config = dict(
    num_hidden_layers=12,
    hidden_size=320,
    num_attention_heads=5,
    num_key_value_heads=5,
    head_dim=64,
    intermediate_size=1280,
    vocab_size=6785,
    hidden_act='gelu',
    norm='layernorm',
    norm_place='pre',
    norm_eps=1e-06,
    positions='rope',
    rope_theta=10000.0,
    rope_fraction=0.25,
    qk_norm=False,
    attn_scale=0.125,
    bias='all',
    tie_word_embeddings=False,
    parallel_block=True,
    init='uniform',
    init_std_qkv=0.0235,
    init_std_o=0.0,
    init_std_up=0.0235,
    init_std_down=0.0,
    optimizer='muon_variant',
    learning_rate=0.0113,
    lr_mult_qkv=0.4,
    lr_mult_o=3.0,
    beta1=0.9,
    lr_head=0.0106,
    warmup_steps=200,
    schedule='wsd',
    decay_fraction=0.836,
    decay_shape='sqrt',
    final_lr_fraction=0.0,
    batch_tokens=262144,
    max_seq_len=1024,
    doc_mask=False,
    train_tokens=1026000000,
    max_steps=3914,
    dataset='wikipedia_en',
)
Each number is 50 + 12 x the weight over its row's rms, rounded and kept within 0 to 99. Layers, rows and columns count from 0. The size before them is the row's rms in percent of the matrix's.

# v: layer 5 attention value, 320x320, rms 0.0256, rows 212-221, columns 160-319
# o: layer 5 attention output (transposed), 320x320, rms 0.142, rows 212-221, columns 160-319
v212 098:29 44 39 44 33 59 55 65 58 81 56 42 53 59 46 64 56 39 55 56 49 45 39 51 46 53 65 54 61 54 52 62 48 58 39 55 67 55 57 60 38 54 58 59 58 53 64 55 47 46 47 47 59 66 69 51 61 64 48 17 52 57 32 35 83 49 38 55 36 58 42 41 61 57 49 73 69 50 37 77 34 33 59 67 27 47 57 64 36 56 45 42 35 57 64 38 65 63 43 56 36 57 44 61 48 51 42 54 47 45 62 56 30 47 45 38 63 37 49 52 52 43 55 39 37 51 40 73 45 44 46 45 67 42 45 23 69 44 55 67 47 42 43 45 50 62 56 68 60 54 52 54 63 18 36 59 60 57 24 63
o212 092:58 40 70 78 38 27 63 50 50 38 40 38 50 46 28 44 47 29 40 60 55 50 80 35 52 56 38 58 38 60 41 65 54 51 67 11 38 40 53 37 67 35 65 54 50 40 51 65 65 40 36 42 72 38 40 37 42 52 54 45 43 59 57 69 33 39 54 49 56 48 57 66 51 43 30 54 51 22 42 53 61 75 59 40 52 64 63 55 38 40 47 35 36 47 37 46 51 40 68 61 58 66 42 46 43 72 61 75 69 48 41 50 44 33 68 42 54 60 38 55 42 42 67 38 48 45 68 53 39 51 75 52 32 37 59 46 31 38 48 39 24 67 38 63 48 54 51 57 48 31 28 58 50 52 48 48 68 46 76 44
v213 100:57 40 30 25 53 51 52 60 35 37 53 54 23 58 39 47 32 68 52 52 50 53 50 44 45 43 44 53 48 21 36 30 44 56 21 54 45 60 70 49 60 45 45 55 39 56 76 32 42 39 30 66 48 33 78 39 57 51 52 44 55 35 63 50 66 45 48 60 64 68 52 39 40 42 47 33 35 45 41 54 46 68 50 39 36 54 55 34 57 63 32 69 73 66 53 56 50 34 49 40 34 31 38 49 56 49 51 63 42 29 64 56 57 57 64 46 56 74 50 58 38 39 71 31 34 41 56 38 54 51 69 55 50 50 41 60 55 49 51 45 53 43 64 53 49 39 70 30 61 67 48 49 42 49 50 59 49 57 42 51
o213 100:51 51 57 58 59 53 55 40 64 60 48 44 75 35 57 62 52 49 51 63 63 42 55 47 40 36 44 60 53 68 39 53 52 49 56 47 59 57 39 42 55 39 28 42 57 60 41 59 59 49 66 52 66 56 39 68 38 51 34 48 53 39 45 66 68 66 58 45 56 54 41 52 27 52 49 36 60 59 80 52 51 41 33 45 55 59 45 63 58 65 47 51 26 48 53 40 64 47 56 44 47 62 48 69 37 44 72 46 59 71 72 54 36 40 28 60 53 52 41 61 33 55 50 60 61 48 58 47 59 44 35 69 58 65 63 69 45 59 48 57 37 50 68 51 60 60 29 39 65 59 67 58 45 58 70 59 60 72 58 57
v214 094:66 59 36 67 75 37 49 52 42 28 62 26 39 51 47 27 65 60 58 42 49 61 53 46 51 37 76 55 59 60 52 72 46 58 47 66 68 60 64 53 46 47 65 70 42 52 31 46 39 48 57 60 79 60 50 52 57 37 50 45 62 70 41 30 58 41 46 60 62 65 78 42 53 50 79 36 61 47 56 54 38 45 38 43 45 51 63 23 53 48 48 40 56 53 38 41 49 50 36 65 63 42 52 55 58 46 56 43 50 48 56 53 26 40 68 42 62 59 18 44 68 88 29 44 31 54 60 46 55 47 29 22 44 44 53 32 42 55 36 63 50 43 61 75 58 55 27 52 59 55 70 72 51 35 41 49 45 34 40 47
o214 093:61 61 58 38 59 38 53 50 53 63 52 57 78 64 57 55 52 47 52 72 67 58 55 57 58 47 36 45 65 55 54 53 69 48 37 51 50 47 36 35 51 28 60 47 38 56 58 41 53 37 55 37 25 59 41 59 61 69 34 63 56 31 37 60 60 42 37 32 54 27 24 45 59 61 61 43 48 49 59 53 59 57 56 48 42 46 57 60 50 34 58 54 53 56 64 60 58 54 75 74 46 47 36 54 49 61 37 44 40 72 37 41 54 56 53 31 41 37 49 44 38 35 53 27 57 49 52 38 54 40 55 62 46 67 60 59 24 76 54 43 34 50 28 45 66 64 39 55 35 45 53 31 39 66 63 39 55 45 54 71
v215 098:51 52 31 58 58 45 68 64 48 48 47 52 51 49 38 42 39 38 61 62 63 62 48 66 51 31 52 41 54 64 57 57 36 35 72 43 61 53 46 44 55 38 33 46 43 27 48 48 64 33 48 61 49 30 59 37 36 50 48 39 54 55 43 38 51 61 48 66 53 70 27 66 57 37 32 60 53 37 41 53 64 57 62 31 62 58 43 58 30 39 55 39 51 46 50 55 51 42 64 55 43 59 43 46 53 47 52 47 39 61 49 74 50 48 46 45 42 55 47 50 28 46 63 36 74 50 35 53 64 37 34 37 49 64 56 51 48 67 47 50 71 30 53 30 59 32 34 29 67 42 65 43 39 60 53 62 56 10 59 68
o215 098:60 67 55 36 58 75 31 47 58 51 69 50 38 60 42 48 51 20 52 45 53 39 55 46 61 55 33 39 67 48 45 70 31 51 61 39 53 59 50 44 61 56 45 64 36 38 63 33 39 52 35 61 42 63 53 60 54 61 47 52 48 39 54 46 56 53 37 34 49 31 69 46 50 46 31 43 31 60 48 56 23 48 58 52 38 57 73 53 71 59 46 51 40 54 40 38 63 44 47 61 50 49 69 38 47 38 46 48 53 52 45 34 45 40 51 59 37 36 56 36 69 46 34 57 46 51 44 44 52 39 33 55 48 56 36 41 42 21 50 51 53 58 34 37 38 59 55 36 32 35 64 49 60 67 84 60 28 59 23 29
v216 101:35 49 63 54 33 47 63 48 46 26 63 72 53 49 45 68 48 35 55 61 47 53 49 55 72 56 78 58 43 43 42 54 55 46 52 68 44 67 22 44 55 44 44 67 46 72 40 28 34 39 45 42 41 48 46 49 36 56 55 68 39 63 57 45 37 60 58 43 73 51 42 30 57 42 57 43 54 63 52 38 63 62 53 56 42 43 30 71 29 57 53 44 67 54 52 35 44 47 42 52 56 43 47 50 50 09 43 35 60 42 58 48 60 45 54 67 55 52 36 49 76 51 61 52 54 64 62 63 43 62 72 39 59 45 61 30 62 50 57 58 57 52 64 24 57 81 37 41 51 63 71 40 60 53 52 47 64 47 55 66
o216 099:54 37 52 45 55 53 52 44 57 67 66 44 70 46 41 35 36 42 63 49 56 57 56 47 56 46 57 65 65 38 60 45 58 58 55 32 67 36 51 43 57 51 56 54 41 35 43 28 60 56 50 37 56 55 71 66 52 63 56 38 38 27 56 48 58 53 57 71 41 44 67 59 52 88 41 62 51 58 42 70 45 38 52 36 54 59 73 47 57 60 37 49 47 41 66 36 48 42 50 36 64 43 64 74 43 57 70 65 57 51 37 36 48 54 43 44 50 51 48 61 61 39 53 27 59 25 44 57 41 37 38 47 44 35 46 56 45 49 45 37 40 53 48 57 53 47 77 47 46 57 45 51 54 36 51 61 32 58 54 62
v217 103:62 58 46 63 64 53 41 44 45 49 65 50 45 40 66 38 52 36 51 51 42 28 57 36 40 18 69 38 23 68 43 22 67 41 56 32 65 49 58 41 52 46 60 70 46 44 35 25 37 57 60 55 51 42 34 33 49 64 51 53 28 48 26 42 47 56 22 57 58 30 40 41 52 60 43 51 51 37 60 49 48 58 45 65 47 35 24 52 49 53 46 53 40 55 68 63 60 42 72 58 60 32 46 54 46 57 66 49 42 59 62 64 44 45 60 45 59 42 49 69 47 51 65 64 59 58 28 40 47 33 52 54 63 31 44 51 51 36 40 27 53 53 37 65 63 59 22 56 44 50 45 59 58 61 35 37 52 50 55 72
o217 093:71 45 56 45 35 60 49 49 49 50 40 44 50 34 59 55 42 62 45 62 75 37 28 47 67 55 56 35 52 60 41 58 50 47 49 25 60 28 40 47 69 52 59 61 53 56 52 53 49 42 40 24 52 72 53 64 41 57 49 57 57 43 43 49 66 41 72 27 32 68 48 44 45 31 50 43 65 39 61 34 46 46 38 36 61 81 69 54 77 40 41 41 63 39 72 49 56 60 27 47 34 60 43 28 47 46 23 49 64 47 40 41 37 77 46 26 67 44 51 46 52 36 36 59 33 49 72 34 40 51 54 31 58 31 50 62 44 47 31 43 46 44 59 52 41 46 44 58 75 36 44 61 29 61 59 55 57 49 56 58
v218 102:59 47 58 36 34 27 53 53 52 54 58 34 68 21 63 45 45 63 41 55 70 47 60 47 66 56 40 61 42 37 54 54 47 53 46 43 45 47 41 79 34 52 67 54 45 49 57 24 59 61 59 28 54 38 80 57 75 47 53 41 65 65 42 49 67 50 27 63 50 61 37 52 57 45 57 44 44 74 50 50 42 65 61 63 48 46 44 39 42 49 53 42 58 66 11 55 59 44 43 49 56 53 60 52 65 76 83 27 40 51 38 56 44 46 31 45 67 63 52 40 42 60 58 44 39 56 49 67 26 24 54 57 35 62 47 31 54 52 71 57 64 63 52 36 41 46 55 61 46 63 42 59 58 35 61 53 35 47 36 48
o218 095:42 59 43 50 55 54 64 36 48 57 49 45 32 62 50 31 58 46 71 62 39 42 44 51 50 43 45 34 53 52 56 81 60 29 61 44 56 47 84 49 49 32 30 50 48 35 54 45 55 24 31 33 36 53 55 31 29 47 29 34 52 54 44 64 43 39 69 51 52 49 49 47 45 62 39 46 46 49 60 60 53 47 55 37 52 72 53 55 27 52 34 64 40 55 82 59 58 68 33 54 60 43 43 50 37 50 69 48 50 45 73 47 43 39 54 50 45 71 57 63 55 34 44 65 50 51 52 49 69 62 35 59 67 40 53 64 43 68 63 33 42 65 40 56 52 63 33 41 50 42 58 56 31 54 53 47 31 55 35 69
v219 109:37 49 39 62 43 47 43 48 52 47 65 14 57 56 50 46 54 46 45 64 45 59 45 14 54 59 61 46 44 50 69 83 14 36 53 48 44 48 37 47 48 47 60 44 53 58 49 47 42 61 62 45 62 24 45 46 44 44 61 45 39 48 60 40 52 62 58 44 34 59 50 69 45 59 53 46 49 40 56 35 36 43 49 41 58 54 49 52 44 57 53 59 31 77 57 62 62 40 59 44 55 42 59 43 36 56 59 42 53 57 46 68 43 32 59 63 36 67 39 40 50 37 59 43 63 46 43 77 57 53 41 48 48 49 38 57 42 61 49 51 59 52 64 77 64 48 36 50 63 81 59 55 54 52 44 49 52 59 34 66
o219 101:52 62 68 66 41 70 34 40 50 35 40 37 40 45 66 60 50 51 43 55 27 49 40 79 28 48 48 38 59 63 34 40 56 19 49 37 53 39 44 63 24 34 61 63 39 58 43 34 50 62 35 23 52 44 18 43 67 67 59 58 55 59 60 60 63 55 61 65 57 65 38 42 26 45 54 47 47 45 53 40 45 56 54 56 46 48 49 17 57 70 34 66 54 41 65 28 34 79 67 51 51 35 52 62 61 46 53 45 43 45 42 43 40 51 39 44 59 30 49 56 44 62 47 46 45 63 30 45 42 54 48 71 49 62 59 56 60 27 59 35 62 49 34 22 39 73 47 44 38 45 50 57 66 57 50 52 55 47 73 41
v220 104:16 62 51 47 75 54 54 76 32 31 62 28 33 61 27 72 71 65 65 55 63 45 66 45 47 57 39 63 36 53 59 71 74 50 52 61 53 46 66 42 51 43 45 38 61 66 46 40 46 58 63 65 46 41 62 46 60 45 52 35 73 29 65 62 22 44 26 50 44 29 52 51 43 46 53 52 47 84 50 54 53 44 41 45 49 67 52 34 33 29 49 41 66 25 47 56 37 59 33 48 73 54 60 34 55 53 63 61 41 47 59 55 39 35 53 52 37 39 65 42 49 33 22 40 37 53 44 45 36 41 29 60 70 46 42 70 44 50 58 46 41 44 55 44 49 41 55 55 43 44 52 51 44 44 49 32 46 54 59 47
o220 103:57 25 49 49 33 46 44 49 50 62 55 53 54 46 37 42 42 28 62 47 41 45 48 32 38 60 55 50 44 51 41 51 70 65 30 57 57 60 33 45 43 44 68 65 34 40 65 60 40 65 55 59 72 32 44 47 42 65 63 58 49 59 46 48 75 48 64 66 43 69 38 52 50 37 44 53 62 57 59 28 47 71 34 46 68 50 60 57 71 48 47 70 35 71 47 46 59 40 48 35 40 45 37 53 50 43 44 46 54 58 51 53 38 76 54 57 55 78 48 61 24 46 48 59 55 37 41 77 60 40 56 40 42 45 64 43 59 48 55 63 52 67 43 65 48 69 57 59 46 51 50 71 42 55 57 58 45 32 71 36
v221 102:56 31 54 59 56 53 41 40 72 37 39 79 57 29 61 58 37 67 54 40 43 43 60 43 42 24 54 70 63 62 52 41 60 42 55 60 34 48 60 49 60 54 63 49 61 57 45 52 74 43 49 53 83 55 63 45 41 61 32 72 40 67 49 30 41 35 40 21 51 45 53 44 32 29 30 61 63 34 50 76 39 57 59 39 37 41 55 56 53 63 40 35 41 40 55 53 58 37 36 78 43 42 33 46 58 51 48 52 70 29 33 41 58 36 61 47 63 51 36 67 52 55 24 27 42 55 47 61 72 51 34 48 63 49 69 63 62 45 27 46 54 45 53 45 66 48 44 41 64 34 53 39 68 37 47 50 75 52 54 59
o221 091:59 38 51 47 41 37 42 66 38 48 52 47 38 73 58 57 60 64 45 54 63 67 62 57 58 49 28 36 70 55 40 64 43 65 45 42 72 60 52 37 52 54 43 61 61 42 41 55 51 42 60 43 43 45 37 43 36 42 62 30 54 37 39 66 29 59 45 40 57 33 31 64 65 39 41 33 53 51 50 43 56 39 50 71 38 70 48 63 50 57 40 36 28 49 41 47 48 67 48 56 48 31 52 62 66 66 57 63 46 52 46 45 34 72 28 55 55 44 48 52 48 66 58 46 69 33 54 19 37 50 45 73 47 44 41 55 43 57 49 58 59 40 44 56 42 55 38 43 50 38 71 33 47 52 54 41 38 55 43 38